Weights of a small transformer language model.
Training: a variant of Muon for these matrices, 123M tokens, 7496 steps.
Each number is 128 + 24 x the weight over its row's rms, rounded and kept within 0 to 255. Layers, rows and columns count from 0. The size above them is the row's rms in percent of the matrix's.

# layer 15 MLP up, 384x128, rms 0.334, rows 109-162, columns 0-127
size [112 100 100 105 102  99  95 104 107  96  87  99 108  99  96 102  99  99  95 100  95  93  97 102  95 103 101  96  95 104  94  94  99  99  94 105  99 104 103  94  91  94 102  95 118 100 104  99 107  98  94 100  99 102]
[[131  91  96 125 136 113 180 119 149 106  98 185 131 148 109 139  78 149 110 122 122 116 109 123 119 144  91 132 137 160 147 118 114 129 122 138 114 149  82 172 150 138  96 156 136 108 103 115 185 117 123 118 107 109  98 100 151 162 108 156 148  90 127 118 102 140 127 133 126 108 164 157  81 161 145  93 103 139 114 141 145 106 146 100 125 122 134 142 155 140 140 148  96 133 133 149 169 106 121 159 165 131 115 164 157  99  91 126 111 150 149 117 147 156 124 126 181 113 157 137 166 103  90 141 114 154 136 161]
 [122 120 127 151 123 156 126 126  68 133 152 148  97 136 123 110 110 138 107 141 154  96 102 142 128 136 113 119 143 137 143 113 137 119 111 129 118 163  97 184 120  97  68 153 164  84 141 161 143 138  97 141 120 137 147 121 113 150  95 132  94 134 146 132 146 126 161 129 124 157 120 150 154  94 184  87 148 116 116 102  87 107 136 122 147 106 148 124 116  90 135 130 138 121 121 179  86  90 112  95  96 127 144 129 109 161 112 147 139 158 139 126 149 151 157 130 102 112 153 139 105 100 111  72  88 162 155  97]
 [135 157  94 132 155 154 114  53 126 117 137 112 117 134 100 124 158 198 145 131 133 167 156 123 114 150 133 119 142 127 130 147  90 112 141  91 133 139 124 108 148  95 129 123 147 148 144 129 121 132 166 141 144 131 132 139 157 119  65 117 138 126 136 108 125 122 123 119 104 137 177 118 109 117 141  96 137 122  80 141 138 143 153 121 113 160 138  61  88  99 117 137 137 134 129 153 154  72 127 148 140 127 135 159 173 139 159 124 119 122 110  84  72 138 148 130 115 114  94 118 140 131  80 116  83 151 133 128]
 [155 108 149 178  61 116 122 101 152 122 161  75 128 114 116 112  72 148 146 147  88 135 102 146 100 106  92 111 106 136 138 113 128 146 116 111 119 148 126 159 142 108 129 119 129 115 126 142 145 148  85 122 128 137  99 113 160 169 123  99 131  99 140 119 143 152 115 103 131  93 125  99 116 119 125  92 128 145  93 139 127 116  94 133 169 129 138 117 107 169 122  93  94 144 142 156 132 102 127 120  97 112 150 107 111  73 147 156 133 125 152 158 133 128 108 141 148 137 142 144 138 197  71 165 150 100 135 123]
 [ 96  87 138 131 112 114 140 116 153 129  83  55 105 122 122 107 171 107 156 129  96 154 142  99 143 156 135  64 145 152 119 124 116 146 121  94 127 126 108 131 109 106  91 111 160 130 110  96 146 108 130 167 124  89  99  92 106  83 106 143 140 117 104 116 132  98 117 145 161 159 181  96 152 135 137 118 132 111 140 106  91 113 112 143 109  99  73 105 135 101 139 127 141 121 109 105 129 122 142 125 159 113 144 134 116  76 161 131 130  88 143  96 136 137 104 128 100 129 133 132 137  94 104 129  88 108 109 136]
 [129 144 135  94 143 160 155 134  95 130 104 114  92 162  86 160  91 153 144 128 158 118 147  94 132 179 154  81 150 124 119 119  74 102 112 147 118  92 111 100 133  93 174  96 158 127 122 124 127  86 142 108 139 116 108 119 102 140  80 113 148 115 148 153 162 164 116 127 119 116 114 149 150 129 123  75 152 111 134 126 141 114  92 107 135 166 138 101  99 162  98 157 109  97 151 118 105 145 125 148 115 114 148 170 162 128 159 147 134 134 150 148 137 154 158 135 153 116 155  96  99 158 135 136 106 144 141 120]
 [130 126  95 107 171 138 126 112 118 145 136 113 109 184  88 118  76 123 128  80 121 166 113 157 144 130 156 187 158 136 139 115  76 148 157 147 118 140 117 144 143 108 140 151 112 110 118 164 151 152 103 149 143  86 160 152 130 133 113 166  92 134  88 170 182 124 132 202 141 117 118 107 145 110 145 128 109 138 161 130 122 151 136 139 139 123 129  89 119 140 124 119 168 118 145 121 122 113 152 121 123  90 138 142 180 131 144 150 115 142 143 121 110 152 122 125 112 135 105 113 110 134 158 174 136 128 113 167]
 [147 163  91 146 131 142 135 159  94 106 152 114 129 130 147 172 133 124 145 112 122  86 155 131 151 166 110 121  88 147 145 127 127 129 131 141 169 127 133 165 125 163 115 137 153 133 159 133 160 127 182 135 124 141 144 132 136 117 101 116 147 114 126 136 161 160 124 124  98 109 127  92 157 151  82 122 168 142 129 137 125 103  99 150  73 146 106 139 150 121 129 132 154 124 162 114  98 137 109 153 105 116 140  70 123  79  94 130 102 115 124  93 156  98 158 151 109 124 130  86  94 154  66 166 106 142 100 137]
 [159 128 145 100 128 125 106 114  93 133 133 135 120 104 158 118 130 124 116 104 120 110 126  94 168 123 145  94 114 132 120 123 118 116 165 136 144 175 158 136 141 107 122  80 158 120 147 116  99  85 112 163  80 138 128 172 111 129 117 166  95 142 120  85 140 131 118 119 100 141  97  99 124 143 163 114 112 181 115  74 141 166  91 125 143 155 135 150 118 143 154 138  67 125 127 110 109 153 158 147 127 152 135 160 131 142 154 164  52 113 135 124 105 137 107  91  99 133 146 133 144 102 150  98 135 118 115 140]
 [ 94 102 141 145 140 156 141  92 198 141 121 144 194 137 136 161  86 169 131 134 116 136 100 106 129 110 142 107 116 100 118 146 129 136  92 105  78 130 191 144 152 127 115 190 136 112 173 104 129 148  85  92  90 123 179 180 133 136 125 131 147 124 124 130 147  96 150 137 146 113  99 115 113 118 140 157 145 152  74 105 116 148 153 134 143 139 109 118 138 144 141 102  97 123 123 129 106 144 136 140 106 141 140 128  93 118 128 140 148 148 158 145 128 120 144 116 120  85 140 131 141 136 128 166 108 123 145 148]
 [132 160 173  90 130 156 151 106  98 136 113 137 154 116 101 130  92 165  73 127 137 103 144 119 142 138 148 127 139 116 148 150 168 133 123 158 124 119 152 126  60 153 155 140 111 153 108 113 106 118 129 154 157 120 105 169 136 117 146 120 143 154 107 109 148 119 159 162 141  64 132 111 117 121 163 131 172 121 135 104 113 147 137 125 122 161 115 118 108 102 129 179 138 133 101  88 127 111 167 143 155  98 156 142 138 135  89 139 114 127 169 142 150 166 126 158 110 130 137 103 174 111 133 125 104 150 123 187]
 [160  82 124 147 118 115 124 162 107 137 127 161 111 151 129 112 108 169 110 102 153 144 121 110 145 143  93 111 126 131 152 108 135 117  60 105  79 150 118 141 156 143 125 159 113  95 113 148 136 103 117 140 125 145 172  70 143 110 125 137 148 139 134  97  78 115  82 130 144 112 113 131 128 132  85 130 143 124 140 130 128 109 145 118 139 109 132 168 103 120 180 124 142 134 116 120 145  82 133 102 171 119 152 136  82 151 149 129 143 145 128 114  99 126 105 159 135 114  76  58 152 128 136 158 133 170 115 133]
 [ 79 142 138 119  85  94 132 111 108  91 136 138  84 154 136 114 131 159 117 122 124 137 152 143 113 110 141  98 133 137 125 145  82 124 144 138 150 116 122 165 142 144 152 108 122 168 143  93 161 150 133 132 137 163 139 132  95 145 164 149 116 115 146 156 154 148  87 155  76  92 135 125 181 181 151 155 106 134 105 120  93 147 106 115  99  93 134 123  93 100  91 134 129 145 165 135 118 122 118 140 143 108 121 123 142  94 149 169 144 160 115 130 102  92 178 131 152  93  94 145 110 116 133 100 106 131 158  98]
 [108 154 159  98 147 131 143 132 101 149 113 146  81 111 147 140 117 135  94 153 148 120 147 157 136 120 163 144 145 131 131  94 134 113 105 117 123 191 170 134  94  91 117 103 120 138 140  95  89 114 136 108 125 141 154 100 122 126 132  91  57 152 123 168 139 113 129  90 118 124 140 119 137 122 118  75 156 119 121 110  86 111 119  67 128 182 103 144 104 159 110 130 104 110 128 119 102 110 133 160  98 148 117 103 167 165 148 149  97 104 120 155 123 149 109 144 138 171 122 105 120 161 148 130 111 132 108 131]
 [117 164 138 101 119 144 121 137 108 154 145  74 123 105 158 140 126  75  89 139 152 122  86 124  86 148 124 121 153 149 133 164 127 152 126 107 164 107 118 125 151 111  82 140 103 141 116 128 161 148 139 157 145 151 139 118 158  79 118 144 125 166 138 106 125 154 141  96 115 144 153  97  86 158  86 131 138 110 121 127 131 144 150 117 133 125  77 139 121 142 136 149 153 196 127 131 170 158 102 107 115 121 136 116 115 171 121  92 129 164 159 140 124 131 120 137 121 145  97 120 184  90 128 102 170 127 140 115]
 [113 156 101 122 134 163 151 122 117  81 171 119 143 121 129 134 114  93 149 127 162 155 129 108 174 125 155 123 177 150 124 162  73 140 125 120 151 140 122 158 119 148 143 127 150 154 140 115 128 134 141 151 135 150 129 127 125 153 120 125 100 172 131  99 116  90 137  96  59  98 123 137 131 157 181  79 119 118  75 105 159 139 145 127 158 139 102 104 163 130 170 154 110 136 106 142 119  79 142  80 139 128 142 130 110 132 151 112 126 117 107 177 115 114 166 132 152 128 150 147 123 122  91 109 146 134 140 147]
 [138 144 165 177 104 120 131 147 123 148 117  84 143  85  86 143 135  95 102 115 141 120 136 141 160 126 110 141 159 127  71 167 102 114 115 153 157 141 120 136 132 146 170 118 132  96 136 199  95 128 143 139 179 102 129 132 125 150 135 117 137 146 144 147 159 118 139 100  88  86 124 125 153 119 150 155 107 115 132 127 130 128 135 148 135 179 171 135  99 129 172 152 125 132 140 120 154 158 127 130 103 174 161 108 123 124 153 106  94 140  85 111 106 186 141 137 110 102 135 128 129 133 111  83 133 137 132 112]
 [127 129 184 143  78 101 133  78 142 132 126 141 116 140  99  89 134 160 124 144  98 105 129 125 181 141 122 114 164 147 136 130 117 159 102 108 122 161 153 184 137 157 129  85 124 127 108 135 108 111 176 113 123  96 107 113 161 103 105 109 136  90 149 108 135 138 153 137  99 120 101 165 128 142 110 136 154 115 146 108 112 129 130 133 100 162 149 135 105 171 135 114 129 132 121 122 132  83  71 119 131 153 116 121 123 103  96 101 138 151 118 164 110  66 165 136 120 145 124 121 145 184 123 151 125 105 156 151]
 [114 118 124 112 133  73 132 129 106 137 111 163 142 152  96 150 104 128 119  88 113 134 153 125 205  88 131  83  91 116 131 135 160 106 127  97 148 119 100  96 147 122 110  94 103 135 103 118 132 155  76 128 139  96 122 121 164 132 120 136 116 129 113 121 133 111 133 103 124 123 154 129 134 117 121 118  98 167 133 113 146 170 157 156 149 143 125 105 131 150 135 128  99  96 129 174 180 123 143 166 138 177 113 109 135 146 117 104 125 134 107 157 175 126 148  95 120 135  97  94 164 116  98  89 103 153 114 166]
 [136 122  57 130 135 144 163 186  75 106 119 100 153 115  94 125 121 114 141 166 125 135 103 112  73 134  63 154 114 141 126 122 112 134 188 183 134 124 125  98 144 136 131 115 106  93 130 132 115 132 141 119 141 141 122 137  88  72 138 143  81 113 182 130 119 128 131 107 150 131  82 149 138 125 134 108  80 153 149 132 129 141 130 110 137 133 134  89 148 148 172  92 131 112 155 112 119  98 108 136 133 158 131 144 120 151 174 123  99 132 122  94 104 135 106 145 131 128 143 124 127 131 111 132 135 131 129 104]
 [151 131 123 170  83 100 148 142 119 159  63 157  92 131 145 142  90 170 135 133  98  98 140 150 161 136 166 120  92 168 135 160 136  94 133 145 109  92 131 109 132 124 131 140 123 150 101 148 149 131 118 122 108 105 171 103 132 105 142  81 137 122  96 150 115 131 100 124 116 148 140  97 156 122 111 135  89 134 115 125 121  77 118 122 189 135 131 146 142 142 146 144 108 131 149 148 142 151 111 101 105 142 121 154 109 140 120 130 147 120  82 147 153 150 165  74 128 135 143 106 121 122  83 138 126 132 100 188]
 [103 112 120 151 133 111 168 144 111 140 168 130 123 159 151 136 122 179 136 152 119  91 137 116 113 154  93  84 124 108 122  95 133 134 102 118 147 127 124 169 118  87  97 133 123 145 129 110 121 123 174 103 145 147 145  80 128 163 126  95 130  88  92 189 123 167 118  91  98 142  81 147  85 139 127 127 152 120 144 162 125 122 142 149 130 159  91 168 126 120 126  89 115 106 125 114 156 128 124 146 143 136 140 130 163 120 127 153  76 107  96 152  93 147 117  83 141 109 151 130 147  94 144 136 159 146 143 155]
 [115 193 144 104  92 133 138  95 162 119 104 138  92 142 155 123 133 104 146 186 129 107 117 165 122 164 125 110 133 114 156  75 163 113 130 112 136 145  72 151 150 159 105 159 113 151 115 119 139 144 175 136 133 125 117 136 152  97  86 128 109 126 141 143 110 114 170 173 132 154 100 130 138 143  88 120 127  75 110  57 138 140 123 150 134 139 102 139 101 123 111 134 138 167 143 144  89 145 134 146 124 121 108 146 123 118 103 163 164 155 146 122 121 119  93 115 130 137 119 136 107  95 154 136 127 122 156 151]
 [ 93 127 102  90 102 141 111 149 121 152 174 106 139 162 121 146 123  86 135 140 143 132 182 132 120 160 145 128 105 183  99 111  80 148 111 120 194 187 110 174  97 157 106 127 136 113 141 141 168 173 131 169 135 114 146 131 138 142 127 129 140 140 149 141 136 142 120 119 144 125 128 102 133 134 129 100 112 128 127 122 107 138 102 129 170 136 145 127 145 170 102 101 139 100 105 157 112 161 133 118 179 152 125 133  97 150 120 128 107 106  90 146 126 133 167  86 166 167 161 121 128 130 142 114 102 120 127 148]
 [128 118 149 166 128 157  86 116 172 153 149 163 156 179 157 142 208 123 160 142 143 140  85 139 150 111 161 105 114 157 120 100  62 107  74 103 114 115 145 116 131 124 118 116 116 150 152 110 141 159 157  94 111 156 152 130 111 136 120 157 136  86 156 148 135 136 120 146 113 123 117 142 142 111 137 132  85 124 135  90 141 169 106 137 109 167 150 114 114 128 128 164 142 138 155 123  94 138 136 138 148 130  99 120 126 122 130 154  99 103 126 102  90 110 124  95 145 146  99  82 123 143 152 136 108 116 121 115]
 [141 144 174 105  83  97 156  89 157 102 126  90 165 169 121 158 150 101 164 114 116 161 146 140 148 159 126  96  91 145 137 190 134 153 131 141 146 156 180 198 167 175 117 127 173 119 131 105 135 105 151 117 123 109 118 103 135 147 119  94 144 129 163 141 111 131 121 118 142 122 118  97 120 146 130 117 118 139 125 103 140 125 112 146 141 130  99 106 130 169  83 103 142 100 139 146 118 110  89 116 136 102  94 136 125 116 127 145  80 109 153 115 128 128 123 156 108 103 158 117 107 154 146 138 141 133 127 154]
 [103 147 116 146 182 158 102  95 131 125 149 136 169 114 129 189 119 170 128 149 103 128 165 170 185 170  99  80 157  94 119 134 136 110 139 170 142 147 159 112 121 109 154 144 145 125 150  96 119 121 115 152 130 131 119 110 118 148 100 135  84 141 125 160 123 113 163 144 145 134 167 169 123 112 187 136  84 191 117 104 146 119 152 124 114 103 152 108 128 129 114 129 151 148 125 140 120  97 111 144 142 148 102 101 138 133 104 113 147 159 119 149 136 125 146 112 133 132  95 118 107 158 133 145 143 123 155 154]
 [102 155 147 135 122 140 130 122 117  99 143 151  95 176 127  96 153 106 113 113 124 164 114 116 145 132  93 159 101  79  69  97 147 116 125 102 127 151 140 160 139 155 166  87 128 145 105  89 108 146 113 150 139 123  56 130 118 133 139 145 124 132 116 120 166 163 175 118 124 131  96 118  96 169 163  93 167 105 181  80 139 149 172  96 130 143 135 179 139 130 110 137 129 139 124 147 130 149 135 150 122 127 142 101 159 125 134 149 144 102 151 118 126 160 137 132 111 157 164 132 128 150 136 136 121 110 118 126]
 [120 112 139  87 128 107 112 150 110 155  92  78 160 125 108 128 144 121  88 117 161  96 141 149 143 129  87  83 137 134 120 133 127 152 140 123 105 114 144  83 167 158 109 150 135 168 177 146 122 143 144 143 151  85 143 125 188 154 155 103 132 114 137 153 130  98 139 142  95 130 141 131 144 127 101 170 131 142 159 138 170 110 154 103 123 152  66 118 109 129 104 133 139 103 132 124  71 131 158 129  90 116 155 132 117 145  96 132 135 102 117 152 128  89 124 124 108 127 121 173 116 164 124 125 159 121  88 124]
 [144 130 119 161 126  87 117 137 141 107 133  89 121 159 177 122 181 154 160 110 103 111 153  82 107 112 116 175 110 132 138 116 127 115 104 148 156 117 120  96 134 116  80 171 113 169 121 149 134 115 109 189 109 188 128 152 167 132 163 134 148 113 158 136 139  96  93 167  72 155  89 136 123 158  99 132 111 116 136 151 140 131 141 149 136 131 130 130 111 111 140 108  95 118 134 130 112 130  91 138 140  87 116 121 146 158 123 130 123 148 117 137 106 109 108 146 143 141  95 148 117 132  61 138 114 140 133 134]
 [ 99  56 116 135 139 171 108 126 187 129 153 131 124 152 136 140 125 116 134 136 167 117 140 103  88 106 131 182 100 126 150 108 101 176 123 124 154 161 110 121 136  86 108 160 165 115 125 151  90 143 116 119 137 152 147 161 104 121 153 157 123 148 132 113 114 112 136 116 154  88 127 114 138 122 117 115 150 121 170 131 103  93 126 127 119 148 152 152 119  79  94 129  89 137 115 137 151 107 130 127 141  98  81 129 128  72 109 124 103  91 128 120  99 134 124 171 128 150  81 134 147 155 120 163 121 142 110 153]
 [ 93 135 143  63 137 136 111 125 125 130 110 108 155 134 128  96 128 108 131  97 180 135 132  91 124 116 149 153 160  93 111 163 145 131 111 170 169 120 107 152  89 132 151  92 101  89 132 130 102 157 180  86 150 116 116 159 185 161 157 118 103 161  98  99 161 113 143 120 128 118 150 145  87 153 110 113 122 129 102  70 104  99 124 124  94 153 112 128 147 143 118 115 144 139 116 119  98 131 101 155 177 126 126 136 122 121 151 152  78 127 131 120 138 127 136 122 141 131 123 107 117 163  95 154 134 139 128 119]
 [ 86 115 127 106 111 115 129 136 142 129 127 122 135 118 121 144 124 134 115 195 121 170 145 112 127 134 120 123  99 113 154 109 120 136  95 128 114 118  86 142 147 113 125 173 133 137 148 130  97  86  61 149 152 111 161 132 188 168 136 138 119 105 142 134 131 150 109 172 155 130  99 109 134 120 114 143 118 164 146 137 120 107 142 115 121 179 121 121 144  82 133 134 125 151 105 167 176 124 128  73 102 110  98 103 137 137 105 119 146 140 123 170  95  81 151 128 152 120 110 126  91 166  97 140 122 184 136 128]
 [ 88  85 137 117 127 137 139 129 104 121 128 139 112 153 108  91 109 134 141 139 134 101 131 162 128 124 109 128 100  99 136 104 109 145  95 130  94 117 126  72  90 163 115 111 116 111 130  94 127 138 155 163 158 149 123 150 167 141 119 101 169 113 124 120 147 153 111 138  90 122  98 148 130 114 134 135 112  85 103  84  96 104 150 132 110 118 157 113 137  99 125 100 170 133 146 186  93 104 144 139 172 146 147 172 109  78  88 103 142 101 112 137 189 103 120 126 128 153 141 135 147 145  90 127 122 125  91 115]
 [112 156 156 147 127 127 124 141 126 100 178 126  85 127 127 138  82 135 115 101 154 121 123 104 148 156 126 119 141 126 108 101 208 139 120 150 153 180 167 116 109 137  91 133 140 163 104 139  96 133 126 149  93 104 104 124 123 105 126 106 130 119 145 112 144  67 142 127 139 137 111 113 119  84 104  99 117 153 116 135  88 108 145 139 165 112 103 142 121 188 114 111 137 123 154 118 121 125 153 145 147 134 116 153  83 105 118 178 105  90 104 138 112 134 155 107 120 155 109 116 117 140 110 171 160 115 140 174]
 [154 147 131 129 120 106 107 111 107 144 150  91  79  86  87 113  92 141 161 161 167 124 152 104 152 137 132 119 119 144 110 165 134 126 125 111  79 158 127 125 147 183 120 136 129 109 130 125 137 142 142  76 142 137 110 110 136 117 129 132 133 145 139 103 128  82 132  92 151 181 160 112  91 124 125 131 144 145 148 143 114 135 124 113  97 140 101 125 161 147 102 139  90 126 140 128 104 118 125 133 139 115 154 119 176 156 102 141 139  94 123 115 158 137 144 147 143 146  52 102 112 135 117 111 179  93  85  85]
 [108 127 142 122 143 124 119 141 123 124 116 168 128 143  82 111 108 146 127 149 130  92  81 106 144 161 147  97 139 138 101 148 135  81 104 124 113 107 118 105 139 105 136 137 149 125 119 130  95  69  95 146  91 147 121 173 126 143 141 107 130  96 126 144 160 132 191 148 166 135 126 128  97 123 154 111 134 125 116 151 111 154 159 102 108 122 136 120  96  74 132 134  87 155  93 107 108 133 149 163 133  98 110 122 106  89 132 141 162 144  92 179 116 132 149 110 139 104 109 153 155 105 166 145 162 101  78 131]
 [134 137 119 162 121 116 133 133  84 135 117 153 121 125 108 105 159 130 135 150 116 161  63 162 139 134  85 158 110  89 164 123 139 161 148 175 159 105 131 111 134 100 119 150 140 107 126 125 110 137 119 115 124 176 102 109  66 120 130 116 148 153 133 125 133  93  98 134 110 162 102 112 107 150 126  92  85 111 144 157 124 137  68 151 149 124 100  92 124 134 112 127 119 144  97 157 113 155  84 142 126 133 103  91 131 130 140 127 170 149 130 153 164 102 131 147 105 113 101 108  73 139 128  93  91 125 136 141]
 [151 127 137 108 133 161 160 164  87 140 124 110 155 126 112 118 127 176 159 154 140  84 135 119 105 177 133 128  67 133 122 137 103  71  95 117 124 135 144 189 157 126 168 123 118 135 157 197 115 108 123  90 148 152 105 120 177 133 110  98 137 138 107 133 138 128 168 149 102 124 106 119 134 121 157 150 125 102 116 116 117 109 136 178 137 116 153 152 154 159 135 123 103  95 111 118 129 177 136 134 126 127 125 127 100 156 151 140 115 163 155 111 117 147 135 140 153 136 135  75 125 167 117 136 129 121 107 110]
 [169 130 133 153 150 123 125 147 109 128 147 146 111  99 152 144 121 133 129 158 147 141  88  77  68 130  94 178 136 129 147 112  92 135 110 129 143 114 117 130 129 108 132 145  93 164  79 110  91 134 127 104 146 164 117 105 123 106 155 159 146 134 130 151 124 134 123  92 150 116 149 116 175  83 174 104  95 134 143 183 135 123 154  90 121 107 111 138 141 136 152  90 124 138 125  84 135 128 105 172 117 156 128 125 119 159 153 170 120 138 133 129 147 131 120 146 141 125  61 101 138 147 155 146 175 139 127 120]
 [154 186 115 148 191  74 114 148 138 157  88 138 121 109 107 142 136  99 123 134 155 118 132 162 181 125 116 122 145 120 109 163  85 173 115 130 121 137 158 139 151 137 119 128 111 141 127 134 106 107 103 116 144 117 159 102 161  82 136 121 139 135 137 139 112 151 117 122 190 143 134 116 115 121 112 113 155 153 135 123 140 161 147 160 125 145 160 105 149 105 142 163  71 136 106 141 111 128 146 116 154 169 157 123 132 113  80 154 114 169 102 131 135 132 167 142 121 153 133 102 174 119 167 151 120 104 132 138]
 [101  91  84 112 105 134  83 127 159 134 112 166 108 131 109 130 167 126  96 145 148 113 129 129 162 109 174 118 126 139 151 143 138 157 128  84 162 108  74 117 123 185 112 144 109 125 104 132 146  77 178 140  71 156 144 114 152 116 133 113 157 121 134 121 109 118 108 181 120  98 122 123 110 142 136 135 102 120 123 159 161 115 170 155 130 111 132 151 124 113 134 138 113 108 100  95 140 106 102 152 123 115 132 129 103 121 168  98 133 112 136 115 136 163 169 128 169 158 160 156 122 138 108 166 106 116 158 136]
 [135 162 121 120 156 115 104 100 112 148 144 131 179 116 106 163  82 108 116 148 148  95  95 134 148 112 114 120 114  92 113 107 120 145 122 114  98  76 139 137 159 149 137 118 147 119 120 104 133 117 173 166 100 130 133 166 107  98 122  84 132 123 151 164  74 133 115 134 122 203 154 144 125 143 123  90 124 132 159 141 111 135 136 132 140 150 115 132 111 122  86  65 139 141 141 146  94  81 128 180 126 170  80 134 121 154 151 131 119  98 123 105 140 109 115 111 133 113 138 111 144 133 123 148 125 100 150 155]
 [119  84 123 124 112 168 112 157 142 135 143 134 134 103 132  80 130  71 161 141 115 146 144  88 155 163 154 119  70 146 106 112 117 102 115 139 104 132  74 146 140 186  94 146 128 148 123 143 122 116 101 116 143 173 125 120  94 125 184 162  89 161 151 148  91 122 144 152 118 110 134 130 117 137  98 149 125 113 114 166  98 102 133 151 127 112 126 166 111 132 138 120 141 118 137 119 103 134 151 155 172 170 102 163 150 135 173 104 117 154 155 114 107 161 134 145 133 127 142 133 117 112 140 156 105 155 111 119]
 [118 115 125  93 149 165 135 113  82 151 162 118 122 113 110 101 129 183 123 133 121 144 133 119  96  95 119 107 122 158 136  52 124 141 121 155 140 115 153 101 103 139 135 110 157 120 136  92 125 165 138 140 152 119 124 114 148  85  93  92 148 118 167 159 136 129 161 161 153 148 122 130 115 123 111 130 151 128  87 123 110 171 116 116 115 184  96 115 149 139 130 140 142 134 142 141 112 105 125 115 163 155 113 112 112 114 134 120  83 127 157 173 124 160 113 146 194 115 128 149  89  89 114 115 100 117  83 119]
 [141 168 107 158 165 168 152 130 140 124  71 129 106 108 135 176 132 138 183 105 151 114 126 118 162 147 115 154 130 115 135 118 116 130 179 136 154 152 155 108 132 159 119 144 147  94 112  88 139 120 121 134 125 130 117  84 138 130 106 101 135 145  83 109 162 151  96 115 117 139 125 149 142 118 128 143 102 181 147 147 144  87 146 152 102 133 160 134 139  92 139 146  97 115  91 106 167 178 147 133  96 136 123 142 179 176  79 116 112 110 109 123 124 138 133 141 127 146 124 139 145  96 112 167 125 120 146  98]
 [165 122 151 116 134  85 124 140 164 123 146 130 112  92 121 137 124 118 103 107 145 142 100 148  96 122 121 138 116  92 122 113 117 135 112 137 147  86 154 141 165 120 121 114 100 155 133 116  77 156 164 139 152 128 126 139 151 163 158 112 144 129 131 133 120 121  98 105 128 148 121  96 147 128 200 129 119  78 164 167 100 100 157 153  94  91 130 185  97 182 138 144 127 134 126 110 169 112 117 122  92 143 166 144  87  93 158 148 172 112 123 130 136 137 121 135 148 134 111 177 115 128 155 150  96 129 136 133]
 [111 179 114 115  94 109 147 162  99 119 126 125 115 125 107 140 114 123 126 122 145 107 174 162 126 110 143 146 140 136 138 120 128 112 123 124  70 137 165 141 101 142 155 134  97 105 181 153 142 145 125 132 146 117 153 133 177 172 107 135 105 109 125  86 149 132 145 136  88 162 115 153 118 157 104 163 121 116 121 123  86 131 147 164 148 122  96  89 132 139  92 145 127 126  90 165 133 103 127 158 116 123 129 157  77 189 128 145 134 142 179 137 111 172 106 100 119  95 176 131 112 118 112 111 148 122 152 138]
 [130  86 163 122 171 139 142 147 109 108 159 134  85 110 116 127 111 119 112  99 115 132 158 123 126  80 161 106 118 129  92 136  71 124  82 149 109 112 149 106 151 117 107 170 122 138 103 115 162 108 126  91 168 131 155 152 159 158 158 136 137 131 117 143 152  81 131 170 131 146  98 161 154 101  92 127 107 112 118 161 145 117 108 128 115 135 105 158 140  99  93 146 144 101 134 145 111 153 133 136 133  83 136 154 185 126 126  92 158 139 123 164 112  94 153 123 158 159 120 158 130 133 125 147 144 169 133 116]
 [147 131 148 151 121 147 102  67 122 116 120 117 152  92 119 121 128 107 177 110 136 139 133 128 111 116 111 146 140 113 109 101 108  87 134 128 148 114  56 115 142 109 132 135 128 135 158 120 119  89  98 195 155 153 102  98  83 143 155 149  65 126 110 165 115 126 144 142 116 143 136 164 120 127 141 123 156 135 139  98  97 128 120 134 155  81 115 117  98 158 133 136 104 114 131 174 153  92 145 156 161 137 109 138 157 124 114 128  99 132 115 143  91 149 125  88 119 128  75  99 118 119 109 141 122 104 168 140]
 [160 125 131 123 104 136 138 113 132 140 126 108 162 121 116 144 115 157 130 122 110 159 123 120 153 110  95 122 130 141 130 140 108 114 163 137 186 124 114 144 117  79 116 175 114 157 137 135  78 151 103 107 114 126 123 158 158 112 165 133 135 162 144 112 116 108  88 138 170 144 137 121 135 169 126 113 137 150  97 134 104 118 162 121 143 136 164 187 155 104 112 102 158 113 125 123 191 109 116 145 129 159 160 140 138 143  68 129 138 150 116 172 141 166 165 130 173 123 144 149 135 173 111 167 106 133 105 162]
 [124 163 134 149 105 204 120 162 112 118  87 114 151 117 112 133 109 124 164 126  58 111 146 100  89 138 122  97  92 111  98 141 131 126 138 138 108 134 107 174 134 130 122 155 116 138 131 109 131  87  95 166 134 122 166 138 126 153  80 111 160 149 165 168 123 155 126 117 117 165 140 123 153 131 145 161 156 161  72 159 131 114 146  98 148 149 106 129 112 142 131 117 101 154 139 159 147 109 114 142  84 106  88 109 105 142 114 116 164 118 146 146 116 111 108 110 122 112 106 125 158 105 121 145 132 110 117 157]
 [114 132 110 121 110 122 106 168 132 137  97 125 148 123 120 112 145 136 118 146 118 118 163 186 122 182 149 147 126 114 145 113 160 133 133 129 133  96 112 110 136 161 157 131 153 110 129 120 162 125 129 148 136 165 149 132 130 140 145 169  75 115 135 136 164 162  93 154 112 116 143 109 108 196 120 166 125 135 109 122 154 139 133 141 144 164 150 147 144 143 138 147 108 146  99 136 128 158 105 136 117 102 117 150 118 112 160 130 105  86 130 126 154  54  85 131 159  74 121 107 126 105 115 149 170 165  83 101]
 [130 131 140  99 142 123 134 113 154 129  73 100 121 173 147 120 163 161 141 124 148  99 160 139 159 148  99 104 129 153 143 114 105 121 100 153 122  87 132 129 119 121 131 121 116 164 120 173 122 133 130 134 162  99 146 121 129 114 116 147 117 133 177 100 133  98 153 133 158 120 100 154 117 144 148 125 103 100 105 185 111 154 137 111 113 136 141 128 113  80 133 116 106 103 159  88 116  91 144 116 108 121 105 106 127  98  83 169  91 159 128 117 109  67 144 118 116 122  99 122  91 143 180 150 131 174 121 168]]